Part of a small language model's weights.
Training: a variant of Muon for these matrices, 289M tokens.
Each number is 200 + 20 x the weight over its row's rms, rounded and kept within 0 to 999. Layers, rows and columns count from 0. The size before them is the row's rms in percent of the matrix's.

# layer 5 MLP down (transposed), 768x256, rms 0.0857, rows 289-316, columns 128-255
102,180,204,210,181,224,181,205,156,163,191,213,215,192,237,210,180,205,213,231,209,203,156,213,205,203,174,198,176,225,178,234,175,188,191,208,213,243,244,158,192,195,180,221,184,210,200,212,175,173,185,170,218,193,218,165,234,182,207,162,200,193,161,210,192,199,178,186,205,164,190,217,179,239,213,203,193,208,214,237,174,180,255,183,202,203,208,212,212,199,199,201,225,182,195,207,160,203,195,195,198,227,188,182,208,170,190,212,201,211,179,152,198,222,209,201,157,192,222,215,222,187,192,209,222,229,196,195,226
099,194,238,208,232,185,227,199,195,191,204,239,200,188,201,218,209,228,159,202,200,217,180,167,185,176,184,164,186,164,196,187,165,222,180,205,209,218,166,187,204,188,173,216,171,178,217,219,191,188,195,180,175,195,144,218,196,211,180,193,198,193,201,203,189,171,189,200,225,235,209,216,207,166,185,180,218,197,200,194,173,182,195,178,230,182,179,216,196,180,206,196,149,205,223,186,199,212,217,223,253,223,199,224,218,218,229,196,214,192,173,191,174,193,215,214,170,193,208,195,235,169,212,172,177,178,195,198,169
103,237,209,193,193,183,151,241,197,189,206,184,208,224,194,175,219,201,199,185,219,192,188,196,198,217,186,166,215,171,212,223,203,185,207,211,182,214,187,190,189,170,212,189,181,184,186,181,179,206,187,238,216,227,219,179,197,200,166,202,211,181,183,180,230,167,243,175,202,239,248,213,202,171,223,200,209,178,212,192,193,202,196,211,181,193,208,211,191,199,196,164,201,181,235,208,184,229,212,212,194,216,145,150,218,212,207,212,186,206,219,186,183,188,183,205,209,244,168,207,231,184,168,200,181,211,231,204,224
094,198,201,164,217,200,173,205,171,227,198,229,217,187,225,185,180,180,209,201,175,203,177,187,215,224,209,185,199,205,226,217,160,210,155,233,197,214,195,190,190,206,181,190,160,173,198,181,186,182,175,186,193,209,233,197,213,180,218,181,163,225,183,181,166,185,164,235,164,185,183,180,179,182,190,243,232,224,179,207,206,187,226,203,149,231,254,183,205,222,201,223,187,214,244,210,199,200,208,211,205,217,190,219,198,211,184,188,208,186,221,194,208,215,205,235,226,196,225,177,206,173,201,237,203,231,189,228,183
100,229,193,178,192,208,225,249,206,183,191,202,239,229,206,203,175,159,221,207,181,208,173,210,179,204,208,174,204,185,194,200,194,221,203,182,207,217,189,201,190,208,176,194,191,197,171,173,175,209,210,218,209,209,205,187,182,181,210,173,179,168,175,191,216,160,215,185,210,202,212,181,206,197,176,215,174,206,165,167,187,211,188,182,209,173,187,209,182,166,203,199,175,234,184,221,218,195,236,190,187,236,186,198,187,195,207,203,210,235,169,215,217,178,190,217,210,192,168,238,216,200,184,236,216,219,196,158,181
082,174,192,172,192,187,229,197,223,196,212,230,195,210,229,216,218,213,177,185,203,183,198,172,176,233,198,206,223,217,203,218,220,221,170,191,153,189,187,197,200,225,201,166,201,201,168,208,217,193,197,201,226,196,238,200,182,181,175,199,176,208,192,219,207,184,201,197,241,200,235,198,190,198,228,188,225,224,229,252,197,180,176,222,199,200,215,214,199,191,185,208,200,187,186,234,196,186,202,222,205,222,224,213,181,237,167,207,194,244,218,185,191,204,173,156,213,175,170,230,189,216,193,213,215,223,212,196,164
096,193,196,198,177,191,206,191,234,221,223,188,158,201,222,182,251,229,176,176,192,234,206,213,200,212,180,209,181,172,185,215,218,187,215,161,210,179,186,217,162,220,167,211,195,198,182,176,197,160,204,208,222,197,208,189,208,189,181,186,166,247,165,206,177,221,160,236,205,180,182,190,229,231,201,192,205,160,201,203,210,195,211,200,221,213,216,225,200,222,196,195,191,184,230,231,199,222,201,172,198,189,195,241,199,234,205,229,176,203,206,225,218,181,213,203,222,170,191,212,201,172,199,229,222,161,188,200,197
101,225,189,191,239,209,196,198,186,212,213,198,221,150,181,206,205,218,206,155,207,175,220,217,225,202,211,205,210,194,206,220,199,191,171,167,211,192,189,200,196,189,200,200,170,193,202,208,204,258,197,211,223,200,227,197,195,200,220,168,203,201,192,180,210,186,189,220,160,173,186,229,181,227,180,204,212,199,197,180,190,204,200,205,175,183,217,184,198,207,165,225,218,176,170,236,209,194,189,197,208,180,185,166,181,170,190,196,214,240,190,215,218,241,199,205,250,177,186,175,184,229,185,156,194,160,208,225,180
096,175,206,217,196,215,164,202,206,200,212,207,162,217,169,198,194,236,246,191,205,201,241,228,206,198,181,171,205,201,237,163,207,182,204,193,184,241,212,219,214,191,214,191,198,174,227,176,200,206,194,233,207,159,169,185,209,215,221,178,198,206,187,211,217,191,211,187,152,205,190,189,224,205,220,214,208,191,212,222,222,205,221,198,161,220,214,179,167,238,209,198,197,178,206,203,172,213,210,189,222,201,215,220,201,194,187,174,199,159,212,186,219,158,193,214,174,197,194,210,193,185,220,225,197,197,193,223,251
103,174,193,172,230,192,194,190,179,169,209,181,210,193,201,180,191,177,208,228,225,208,212,198,193,205,213,217,228,207,197,190,215,217,188,183,199,208,223,196,208,219,174,187,186,207,142,234,206,197,202,206,213,211,225,209,203,214,215,212,251,200,211,187,156,178,196,187,190,204,199,187,200,182,221,181,212,186,186,191,191,195,229,160,179,190,234,190,213,175,209,208,208,210,174,229,202,257,183,170,223,203,202,198,175,192,211,207,164,201,207,206,186,189,187,214,229,230,204,203,218,225,216,192,187,259,150,151,212
106,171,224,208,215,228,170,171,221,241,229,180,194,201,226,164,230,181,227,240,224,239,223,219,170,218,213,231,209,181,203,192,205,230,208,171,216,164,181,190,202,244,228,236,174,206,212,183,212,183,194,226,199,214,215,207,198,189,197,175,213,163,192,218,212,223,186,179,198,204,182,219,187,229,217,202,213,184,197,193,154,193,206,244,216,208,204,193,184,175,195,192,176,185,210,189,166,170,201,199,197,227,170,218,179,185,196,217,210,197,211,182,216,190,200,195,208,181,209,192,205,186,219,184,198,170,221,191,199
104,230,222,212,209,186,204,201,129,167,205,193,158,158,208,197,222,193,203,204,196,226,229,166,222,199,224,210,193,210,202,212,179,185,211,172,201,192,195,180,225,220,224,172,176,218,157,225,186,217,220,195,208,178,194,200,197,231,181,210,189,185,150,186,201,206,219,208,152,226,202,189,188,189,165,183,209,236,179,225,197,200,199,223,197,185,212,229,218,219,199,207,224,227,186,182,193,208,185,196,203,200,233,205,172,201,180,212,197,207,227,229,227,220,224,186,229,195,235,195,233,208,209,219,208,199,207,198,223
094,192,174,205,152,212,201,255,183,215,189,220,207,218,215,188,214,205,171,195,224,165,202,197,188,212,206,230,195,190,188,222,231,211,240,180,201,213,190,198,187,193,204,216,185,208,211,206,240,227,196,195,208,221,201,190,207,192,211,206,234,174,185,156,225,197,227,194,170,181,239,195,228,186,235,205,175,221,218,171,160,228,173,242,228,247,187,213,204,218,195,210,221,222,195,189,168,175,226,215,197,209,188,190,180,192,180,253,209,198,163,212,239,203,217,196,191,199,212,218,174,185,172,197,210,222,203,201,192
103,239,224,210,203,187,207,212,205,175,193,211,240,190,229,202,136,186,201,183,173,222,202,230,220,179,177,208,209,188,209,205,200,199,193,207,170,222,239,138,173,218,231,210,201,220,213,189,193,213,187,214,184,212,193,176,187,175,214,206,219,184,198,188,200,231,172,191,213,230,184,240,218,226,230,191,228,169,192,205,231,190,232,219,212,216,195,179,196,184,222,222,188,188,228,207,206,212,195,209,185,222,195,191,188,204,186,207,180,171,181,230,195,186,206,172,181,202,193,197,216,201,227,240,230,235,194,197,187
097,194,168,216,203,187,194,192,211,204,182,149,205,234,206,185,191,199,177,209,243,183,215,206,237,175,235,190,202,205,209,185,186,214,202,186,236,206,234,209,223,212,211,204,202,217,206,223,207,196,200,206,246,220,174,223,208,188,200,239,223,193,234,169,186,193,175,186,213,193,226,201,240,210,191,187,197,194,181,194,225,193,179,157,174,198,146,203,245,191,192,179,186,229,194,212,188,196,160,220,198,205,229,202,200,184,239,191,160,192,188,159,209,196,190,214,184,207,188,201,197,246,193,171,212,200,169,180,247
091,184,213,197,199,199,195,171,196,243,185,194,183,202,179,195,217,218,189,151,186,167,216,165,213,203,195,183,157,229,204,185,220,218,206,221,207,189,184,204,185,211,199,200,187,184,208,166,200,201,192,215,204,202,208,224,218,187,165,198,188,239,176,176,187,175,207,190,192,206,182,231,214,181,187,192,198,213,158,200,251,196,217,171,181,216,232,190,195,185,208,195,194,205,205,201,179,227,219,196,221,174,161,200,187,193,185,223,195,192,186,187,211,198,193,186,217,177,177,220,177,165,191,221,219,179,228,226,234
102,182,216,208,211,192,217,216,188,234,178,195,200,207,199,210,177,190,205,170,215,192,216,221,181,200,243,212,215,198,200,218,260,180,209,198,237,190,199,213,204,192,180,222,214,220,185,199,181,197,217,157,211,200,168,215,208,188,182,228,209,224,229,191,202,190,237,213,210,206,169,217,218,189,213,173,196,221,169,171,206,200,221,219,219,195,181,199,186,180,163,189,183,209,181,222,185,165,174,199,194,209,210,191,190,200,202,192,226,240,174,209,228,220,243,206,242,217,186,213,178,218,230,174,228,219,208,191,225
098,216,217,168,202,208,218,180,213,231,184,164,190,238,207,207,190,219,205,205,220,174,204,213,207,182,204,175,177,206,215,221,213,162,216,200,191,184,203,176,179,192,203,201,186,215,198,216,218,202,197,206,205,223,195,222,199,222,222,179,176,157,195,178,185,197,201,164,222,208,180,197,212,200,192,214,195,180,184,210,241,209,193,186,158,207,210,184,175,209,205,204,160,217,183,203,197,226,204,238,217,153,227,207,223,136,233,248,211,217,170,183,204,207,204,173,177,185,200,224,176,212,178,180,177,193,179,218,192
094,164,195,206,220,194,199,204,202,176,186,227,205,205,189,218,188,191,223,231,173,209,208,167,194,215,214,195,196,197,204,198,212,231,220,211,215,223,176,191,207,209,208,197,230,186,209,200,181,230,206,216,214,173,222,225,174,230,174,193,187,181,187,215,215,190,236,214,201,214,178,202,186,207,193,185,221,217,193,224,206,216,196,188,232,209,183,184,227,180,217,185,191,193,219,240,186,225,205,198,217,212,154,210,190,183,213,226,199,218,192,196,208,150,195,187,206,183,209,195,182,186,160,212,216,212,196,206,227
107,214,221,212,198,193,198,252,195,181,220,185,187,179,222,200,190,171,214,213,217,191,189,213,196,233,176,248,208,178,219,181,190,189,195,224,208,187,196,209,183,208,197,200,215,197,230,211,192,225,201,170,201,208,153,189,180,197,176,199,175,195,185,176,209,158,205,213,197,184,237,162,167,193,162,210,220,158,178,185,193,226,228,223,209,205,171,180,240,191,171,211,190,208,196,206,192,212,205,165,186,197,185,196,161,199,220,204,184,224,215,184,173,220,178,219,234,199,197,187,195,190,206,140,198,214,170,219,174
093,194,154,153,194,232,205,211,194,197,204,198,207,177,206,179,231,197,208,222,212,200,206,220,198,201,168,194,227,240,177,199,229,233,182,230,226,206,199,160,185,190,180,174,212,228,217,201,214,237,195,206,203,209,174,171,200,207,174,187,192,193,212,203,196,199,170,193,228,210,178,230,246,205,202,171,216,186,232,240,243,196,213,196,238,229,256,201,203,193,254,191,192,187,154,206,191,194,228,207,173,228,190,211,205,231,230,180,194,197,175,203,168,220,168,186,180,209,187,212,199,229,197,166,201,230,187,209,184
083,187,203,196,210,206,224,200,165,199,253,182,186,202,191,227,189,187,214,175,205,213,183,174,182,182,179,210,188,189,181,197,223,212,238,174,193,184,177,217,220,219,209,226,180,182,197,222,203,185,219,221,179,174,214,174,185,180,166,235,182,198,222,233,206,168,181,182,180,204,183,184,204,234,200,203,216,184,182,170,207,214,190,202,189,244,160,218,212,209,206,215,218,211,214,176,193,175,175,173,185,206,211,219,209,249,195,233,221,206,195,189,207,208,195,230,207,195,207,213,199,227,177,239,204,209,209,205,205
104,223,206,208,188,194,203,206,180,215,165,185,219,199,222,193,213,194,196,188,176,196,235,190,199,192,170,201,228,187,213,178,215,194,239,227,212,194,181,181,212,180,206,196,203,214,175,191,237,213,183,208,170,204,168,170,175,211,178,183,188,154,178,220,227,209,200,219,216,191,195,224,219,204,234,171,214,195,200,189,205,220,199,227,209,197,190,201,205,190,231,215,207,226,252,161,225,235,207,215,229,227,185,188,188,230,207,211,228,212,201,217,201,176,182,211,163,209,209,182,192,210,219,175,229,213,231,215,186
099,228,171,224,191,206,197,190,181,194,191,195,215,211,179,189,176,208,210,233,200,196,189,181,182,223,184,176,165,180,183,196,194,163,207,225,205,214,170,191,203,234,204,211,192,219,182,194,189,207,195,194,185,226,198,163,210,214,173,176,200,215,175,205,185,208,228,215,203,218,212,209,208,215,190,237,207,191,199,226,193,176,211,208,188,180,200,173,203,219,182,180,198,211,180,197,189,199,183,187,197,188,186,191,203,207,203,181,200,203,199,184,215,187,173,195,230,200,237,169,198,237,205,243,202,174,220,215,224
101,201,222,213,182,207,219,216,208,232,220,168,198,210,182,174,160,211,206,199,171,186,201,198,203,202,193,203,206,184,194,180,208,165,196,200,208,161,207,216,238,213,220,203,228,210,243,199,199,218,242,201,165,196,215,201,197,200,198,196,216,185,208,181,205,187,204,202,208,204,215,225,193,211,204,207,233,211,199,195,204,209,195,182,220,223,172,212,210,195,140,208,221,223,184,225,191,196,200,199,207,202,185,188,179,227,195,237,176,199,210,186,204,193,171,205,257,194,255,204,226,191,226,188,210,197,229,167,235
095,254,185,207,212,205,202,200,168,180,218,205,196,201,217,186,185,160,200,171,191,225,192,165,205,185,222,205,220,216,209,233,193,222,211,205,232,180,189,239,158,188,210,164,197,213,206,194,228,191,203,190,164,223,191,216,188,237,222,231,193,229,170,191,193,224,176,183,186,185,217,166,229,183,224,186,201,200,219,196,186,142,194,223,229,193,182,190,197,225,218,188,215,238,186,188,199,229,185,231,192,190,214,199,212,201,209,224,195,199,210,220,208,200,219,214,212,204,197,204,197,211,169,218,250,239,216,192,175
099,185,191,171,189,212,227,184,215,217,224,176,178,227,201,228,200,200,207,213,191,210,196,203,225,175,200,224,186,196,215,195,223,174,209,176,239,194,236,268,226,232,218,182,207,195,200,178,207,175,180,207,200,180,153,185,211,183,187,176,205,167,186,170,170,200,189,214,228,196,220,236,180,209,215,178,181,209,171,188,212,180,215,189,198,225,216,191,202,159,184,223,225,193,197,180,221,181,196,207,176,191,183,180,215,225,161,200,177,203,218,222,210,176,176,197,189,211,217,168,190,224,199,200,222,186,175,187,171
105,200,227,252,210,194,200,232,216,196,178,190,222,202,203,206,199,196,191,215,193,186,201,200,176,211,202,223,222,200,177,231,168,208,214,190,186,215,168,201,198,210,188,177,204,149,213,221,163,215,184,197,203,208,206,201,230,218,185,206,179,196,218,208,196,205,203,210,220,188,199,205,191,210,190,187,180,197,158,230,189,220,220,171,217,184,197,187,231,209,185,233,192,182,212,190,224,179,233,217,198,151,194,195,161,232,183,216,214,186,188,229,228,213,238,187,208,180,195,194,191,204,195,188,150,176,181,204,198
# layer 5 MLP up, 768x256, rms 0.16, rows 290-316, columns 128-255
099,216,206,199,211,190,183,175,184,230,200,152,210,174,210,178,161,200,232,193,206,206,182,180,148,200,179,205,205,216,193,193,200,188,224,192,209,203,198,184,206,196,206,184,202,173,233,201,214,187,211,182,146,208,221,254,216,177,210,194,178,222,196,198,192,239,213,239,187,196,173,197,196,169,179,174,193,188,218,216,209,201,223,199,219,213,200,217,207,191,189,201,183,216,205,210,199,185,171,193,187,228,204,172,171,176,167,179,190,184,210,206,204,194,175,216,199,213,195,208,173,207,161,196,218,244,204,216,234
098,175,203,211,229,168,190,193,228,243,211,186,193,197,222,215,164,190,208,211,176,197,212,203,222,230,149,189,229,177,231,170,175,172,203,218,233,197,181,186,180,194,213,208,178,193,185,214,192,185,208,226,231,179,179,185,184,192,222,197,189,197,193,235,240,214,203,224,186,223,195,202,194,158,186,202,185,218,238,215,174,212,222,184,148,206,192,234,178,189,187,191,225,184,196,227,203,172,239,203,202,204,226,203,196,193,175,214,200,221,185,217,181,216,159,219,194,207,177,190,203,210,190,195,173,223,198,187,210
091,246,186,209,204,212,216,189,182,199,240,214,191,195,194,176,198,227,221,194,207,201,167,185,185,214,231,204,166,219,225,224,182,214,208,224,210,209,179,196,192,173,214,218,222,211,176,201,222,205,179,173,207,175,215,174,192,193,179,228,190,206,191,191,207,179,178,179,174,197,180,201,190,204,205,207,216,194,184,213,219,194,179,159,209,248,192,151,215,243,187,208,211,195,251,166,215,214,228,223,221,165,198,194,220,195,182,180,212,203,173,199,202,162,212,192,219,203,177,238,215,189,209,192,208,190,184,187,179
099,202,177,261,206,200,208,177,229,221,184,201,196,216,211,177,198,214,227,219,175,200,183,168,222,195,193,208,166,160,213,243,196,222,195,187,199,216,162,169,227,215,183,179,167,202,207,198,197,181,214,182,205,213,185,163,203,200,199,243,179,191,197,208,178,181,198,157,213,218,172,235,199,203,230,206,190,184,196,175,225,194,162,179,202,197,213,213,195,201,225,193,198,196,215,217,221,199,216,159,198,191,185,205,208,200,214,221,195,187,193,208,228,206,243,212,209,214,189,174,210,197,187,208,205,192,204,230,170
085,243,202,183,206,232,213,196,255,226,213,196,225,220,210,235,221,176,201,202,174,177,161,216,193,202,194,191,194,199,210,206,193,192,174,209,172,176,196,214,176,199,203,205,248,233,209,186,212,229,219,215,193,209,247,186,217,173,197,229,212,197,174,196,173,197,242,212,190,214,166,224,205,211,208,215,168,213,211,219,220,187,228,233,201,194,195,218,174,172,241,207,182,192,210,173,205,214,203,195,198,180,199,202,205,163,216,224,211,214,179,241,216,195,220,199,207,198,164,200,179,206,226,191,169,210,167,196,199
108,210,183,195,223,182,198,206,240,212,182,221,201,239,171,213,193,217,179,279,168,173,185,215,232,194,183,172,218,175,198,228,187,182,195,169,207,226,175,254,202,228,186,200,191,161,178,231,186,194,176,188,209,191,167,210,209,199,205,231,204,212,186,203,219,216,200,194,182,212,200,193,193,251,181,194,212,198,236,182,206,193,191,206,180,186,199,208,189,203,201,192,188,189,225,169,207,187,214,188,216,212,229,186,204,205,198,183,200,171,198,206,209,190,210,199,169,200,198,192,184,183,196,213,185,179,181,189,224
101,209,184,224,191,226,166,184,193,216,190,204,233,182,204,239,190,212,208,206,209,203,230,203,180,196,171,217,212,245,192,187,174,189,217,202,200,198,227,205,228,172,221,221,163,155,208,207,171,201,216,193,204,227,191,206,193,184,190,150,217,227,205,184,148,220,190,212,198,168,217,219,170,217,187,188,231,203,206,202,210,193,218,191,202,225,210,199,192,188,194,240,208,207,217,186,201,230,200,230,221,199,163,171,176,200,249,194,192,190,199,210,188,223,203,230,216,207,181,208,214,173,216,210,200,185,199,170,218
097,158,237,199,169,203,229,196,187,193,193,185,198,222,200,190,203,245,194,213,180,138,199,190,175,219,165,205,186,209,198,210,221,157,201,218,171,220,213,169,207,201,202,209,189,211,194,200,209,163,236,210,224,181,224,155,177,230,171,191,206,183,193,196,194,166,206,204,147,174,204,173,170,178,161,198,197,191,221,191,193,196,205,199,198,171,201,165,183,199,214,159,204,172,214,185,190,195,195,206,193,171,195,216,211,218,195,183,213,222,174,216,214,186,213,183,163,195,177,190,178,170,222,220,222,213,217,213,203
104,185,220,190,188,184,236,195,179,204,173,219,182,182,190,187,209,159,186,158,232,174,189,200,212,185,168,166,207,235,200,192,170,178,184,202,217,179,220,219,171,229,184,188,219,189,184,206,174,243,210,217,243,190,200,215,165,212,194,239,191,198,201,211,216,178,211,197,192,195,252,180,192,196,177,205,213,183,210,195,184,221,228,166,188,201,208,211,213,209,209,211,224,217,252,219,211,233,204,189,164,196,179,216,223,192,216,193,202,201,202,185,199,197,229,201,164,239,223,179,179,234,187,211,218,223,202,177,198
104,221,233,220,205,199,173,171,201,199,223,191,208,182,208,196,210,187,201,204,169,227,220,178,241,198,222,215,212,213,201,236,177,215,197,194,192,185,214,186,183,197,196,197,184,218,217,211,261,196,220,228,153,194,144,193,184,208,178,162,228,144,181,244,228,235,191,203,223,185,173,195,240,199,176,249,187,178,173,237,214,217,222,229,242,201,190,215,198,182,189,216,199,238,191,208,162,204,216,205,175,205,223,200,207,219,190,206,205,186,192,191,168,237,225,188,194,185,221,158,181,219,202,218,191,182,209,213,200
107,210,212,188,184,166,234,200,179,186,201,231,193,187,189,167,190,191,223,201,239,202,170,190,233,214,211,216,200,207,211,207,196,207,171,203,229,226,222,171,180,206,186,181,191,202,198,192,207,181,227,157,208,163,198,186,236,197,224,225,184,160,214,181,204,189,212,167,211,210,215,168,218,211,223,157,213,237,186,226,211,186,196,233,187,177,217,237,197,192,215,191,203,193,186,250,213,213,191,235,191,198,216,218,186,169,214,201,168,203,211,192,245,237,214,185,192,207,213,241,189,214,225,189,165,149,186,203,213
097,199,233,179,224,229,224,217,191,215,200,190,207,213,219,177,202,202,218,162,201,205,179,184,187,193,203,173,185,232,169,258,186,157,189,215,211,175,178,213,208,217,145,204,165,201,188,224,242,193,199,211,177,199,197,209,193,188,204,207,190,209,211,177,213,189,209,197,177,150,262,188,233,198,180,191,213,211,188,195,223,190,168,192,184,204,179,202,188,196,169,180,175,181,173,204,211,211,221,218,211,202,224,178,207,187,187,235,177,189,178,197,213,180,170,202,190,226,232,211,224,153,172,207,187,221,178,204,203
099,219,201,190,204,206,202,206,187,216,218,217,187,166,212,215,149,218,218,197,199,186,195,203,204,213,219,186,256,218,187,236,169,208,210,189,173,213,225,219,233,173,205,186,208,229,193,190,186,160,176,184,208,179,185,172,169,181,194,181,234,223,176,200,195,197,201,236,183,174,189,214,199,203,169,185,206,207,199,223,209,171,166,180,212,188,200,217,168,209,192,227,248,213,196,225,202,213,181,201,184,194,203,191,229,210,212,181,179,203,162,187,210,172,258,186,198,176,167,228,193,191,199,187,233,226,169,212,230
094,172,240,218,201,171,217,161,210,178,206,227,211,191,221,183,205,188,189,233,170,123,210,212,192,194,207,219,173,233,216,201,224,222,209,197,216,219,199,187,226,206,164,181,192,205,223,201,227,209,210,167,203,189,190,196,204,197,179,215,227,173,159,217,165,207,227,187,196,224,221,189,198,201,193,221,212,213,195,218,209,220,178,205,202,218,173,187,206,215,179,213,207,195,235,185,202,205,206,181,251,197,202,188,171,233,229,220,189,174,248,190,221,221,160,190,178,188,223,177,192,189,227,219,220,251,208,204,212
089,212,161,220,183,206,203,178,209,148,242,183,187,174,219,188,206,176,203,199,192,214,208,205,225,211,214,261,169,195,194,206,203,212,165,197,210,224,185,199,200,206,189,183,210,198,223,184,230,221,201,195,184,204,188,213,185,209,187,214,202,209,209,192,228,206,190,155,195,189,204,217,191,202,218,202,233,190,192,185,210,229,194,200,229,179,176,197,176,199,186,184,184,183,204,216,227,178,174,215,199,213,240,220,207,211,235,226,183,181,203,201,237,191,184,224,208,167,198,179,195,213,167,222,172,223,204,226,218
096,222,191,203,190,206,229,211,215,244,229,196,216,231,200,228,208,194,216,217,198,225,237,192,226,239,163,216,216,219,201,187,211,213,223,198,206,183,201,178,205,195,189,180,260,185,214,191,212,216,184,202,173,211,181,203,212,163,189,160,213,202,180,183,188,212,195,155,190,192,193,196,214,201,171,197,202,215,211,170,198,195,196,194,197,219,228,202,196,205,202,207,197,164,210,206,179,226,177,206,220,214,180,210,213,238,193,202,197,204,185,211,219,215,195,197,187,225,198,197,152,209,208,199,197,207,199,204,188
089,215,209,188,173,190,195,214,191,251,226,174,181,208,219,198,195,202,231,194,208,197,196,165,175,202,193,208,213,204,219,223,225,180,213,227,195,219,178,198,170,230,217,204,225,202,154,190,197,187,223,215,217,200,177,221,240,205,217,213,162,190,210,187,234,189,166,180,206,228,192,186,202,214,196,180,199,205,205,192,215,200,216,170,226,237,235,182,223,177,237,220,253,188,199,204,216,182,167,220,242,214,205,204,215,220,206,187,209,181,170,224,178,196,212,181,193,196,187,218,176,194,198,155,198,184,204,192,197
092,179,178,198,197,208,160,189,195,198,216,233,168,185,201,184,185,191,230,178,204,212,215,226,210,173,185,182,181,203,193,175,186,178,179,175,192,218,224,209,204,199,195,176,197,188,186,203,190,181,202,220,235,204,210,214,202,220,191,159,188,176,222,160,224,200,236,224,190,200,216,192,149,201,196,181,188,177,179,173,226,170,207,219,172,208,233,198,192,217,209,212,225,193,210,207,205,182,193,200,225,218,239,199,210,219,215,195,154,212,202,152,199,232,210,183,221,215,202,197,203,179,219,205,210,189,234,169,188
112,219,211,179,179,223,230,204,131,200,180,242,210,236,180,187,242,186,217,215,211,168,203,178,177,235,194,185,219,192,147,179,170,200,172,232,216,195,208,180,158,214,190,191,214,172,196,222,219,151,221,207,213,186,203,222,223,208,188,222,173,211,230,218,187,180,197,248,171,189,209,163,201,187,197,193,276,216,193,188,171,192,208,225,188,155,219,194,178,205,195,181,200,200,232,230,185,216,172,186,235,228,161,186,216,199,182,191,221,211,204,208,206,187,212,176,175,187,206,218,216,198,212,198,190,189,198,207,194
090,192,183,166,209,199,205,190,218,193,194,167,205,220,178,214,233,154,228,198,160,234,236,194,189,197,182,195,200,179,204,158,190,222,190,166,177,200,227,184,175,189,220,172,177,182,193,205,201,179,217,188,166,213,189,195,216,202,180,231,199,202,205,223,197,173,235,171,228,213,213,202,201,228,197,231,195,213,183,202,185,179,235,289,191,183,205,205,236,214,233,202,149,182,198,216,191,170,218,209,191,208,165,208,202,180,231,202,209,217,206,172,211,233,237,208,200,224,181,221,202,172,194,193,219,220,217,199,198
087,233,198,235,203,174,193,170,203,153,229,224,206,233,209,208,202,190,180,226,197,199,170,192,208,232,221,207,188,205,209,200,178,204,184,222,185,212,187,212,188,197,207,196,212,214,208,184,212,238,203,199,240,214,200,219,164,149,177,175,201,212,216,194,197,233,197,194,167,169,188,189,193,172,171,195,193,207,225,205,222,225,184,192,217,227,171,209,208,151,170,198,189,202,201,203,215,228,198,197,246,190,181,192,228,227,184,193,206,187,179,166,201,170,192,165,211,172,168,210,180,222,160,193,216,192,217,184,209
104,180,188,232,177,228,188,197,206,172,197,218,212,185,232,213,178,192,172,192,211,189,189,205,210,209,175,150,174,221,169,216,164,165,177,204,217,219,181,219,204,205,148,157,181,200,199,218,207,200,210,209,195,192,180,253,186,216,188,243,208,188,180,211,155,216,207,274,209,226,212,184,218,206,209,194,224,211,177,190,200,171,222,203,215,205,217,205,212,194,201,208,175,245,208,200,188,219,157,183,205,197,197,207,221,207,221,192,210,172,195,158,175,182,218,193,199,207,199,202,184,222,225,181,200,175,177,199,202
104,185,239,215,192,178,195,199,219,198,200,203,183,241,165,224,190,204,207,212,226,164,191,212,205,182,200,208,193,216,229,188,193,222,164,208,184,177,194,212,198,192,176,202,180,195,220,207,220,213,184,206,217,240,203,181,194,180,225,211,160,203,198,212,198,210,165,187,179,165,156,224,231,170,175,186,228,220,183,208,178,170,204,218,198,140,189,194,210,191,182,205,224,202,194,200,199,199,224,193,219,215,186,175,195,223,214,212,185,220,177,200,246,234,204,184,224,223,224,182,205,212,205,181,167,183,182,205,210
113,229,191,188,175,197,224,179,194,229,210,189,212,179,210,179,203,188,223,218,213,223,179,172,244,213,212,212,159,238,184,232,224,214,176,161,198,206,241,188,235,207,187,215,196,225,188,187,189,176,163,181,214,195,221,150,201,213,203,186,212,228,182,199,191,227,203,186,189,203,190,203,196,172,193,167,219,198,228,213,213,189,200,212,193,167,186,237,194,189,205,212,203,204,178,193,220,195,214,189,179,207,175,191,166,215,232,167,186,188,214,213,214,213,196,190,185,196,232,212,163,216,216,196,181,174,216,220,213
104,239,186,202,204,194,226,192,209,199,212,210,168,175,201,235,176,192,228,224,209,203,198,162,198,205,246,176,182,205,216,187,163,240,193,198,239,212,173,245,193,201,169,208,149,189,173,198,202,213,168,247,221,200,212,209,213,180,172,186,191,176,231,191,174,191,211,215,155,187,204,183,204,189,178,211,204,186,167,183,177,160,239,180,208,216,211,188,202,189,213,206,186,215,223,219,226,242,231,222,186,224,199,209,215,184,196,210,191,218,238,231,203,217,159,207,182,222,174,179,228,197,175,203,188,188,196,193,210
098,178,235,204,163,219,216,210,183,177,209,231,184,222,205,228,209,169,200,245,191,228,172,212,177,191,223,186,179,187,174,173,180,222,209,176,224,225,199,203,189,197,177,195,223,171,163,160,225,215,184,203,199,208,198,202,217,187,193,228,197,176,200,228,214,169,209,189,224,193,211,153,186,197,224,179,234,181,206,224,208,224,196,215,187,202,172,216,201,222,219,193,211,192,216,205,163,225,205,226,184,192,178,192,201,191,182,179,191,215,207,200,190,182,211,229,169,225,205,208,203,192,224,212,188,213,200,160,229
104,191,202,187,218,200,231,206,202,205,183,184,221,178,218,182,221,186,182,204,202,175,212,195,213,182,196,213,183,219,167,199,180,235,187,188,195,206,176,176,232,205,240,158,214,235,210,157,173,196,215,196,219,201,196,172,187,210,190,211,200,212,182,200,223,219,208,202,217,216,200,214,183,220,235,218,182,186,242,173,226,198,176,210,214,190,202,240,187,234,166,184,214,193,191,190,206,206,179,192,205,190,199,162,181,193,209,191,203,213,220,188,214,232,170,166,169,189,196,207,144,207,163,173,166,184,197,185,221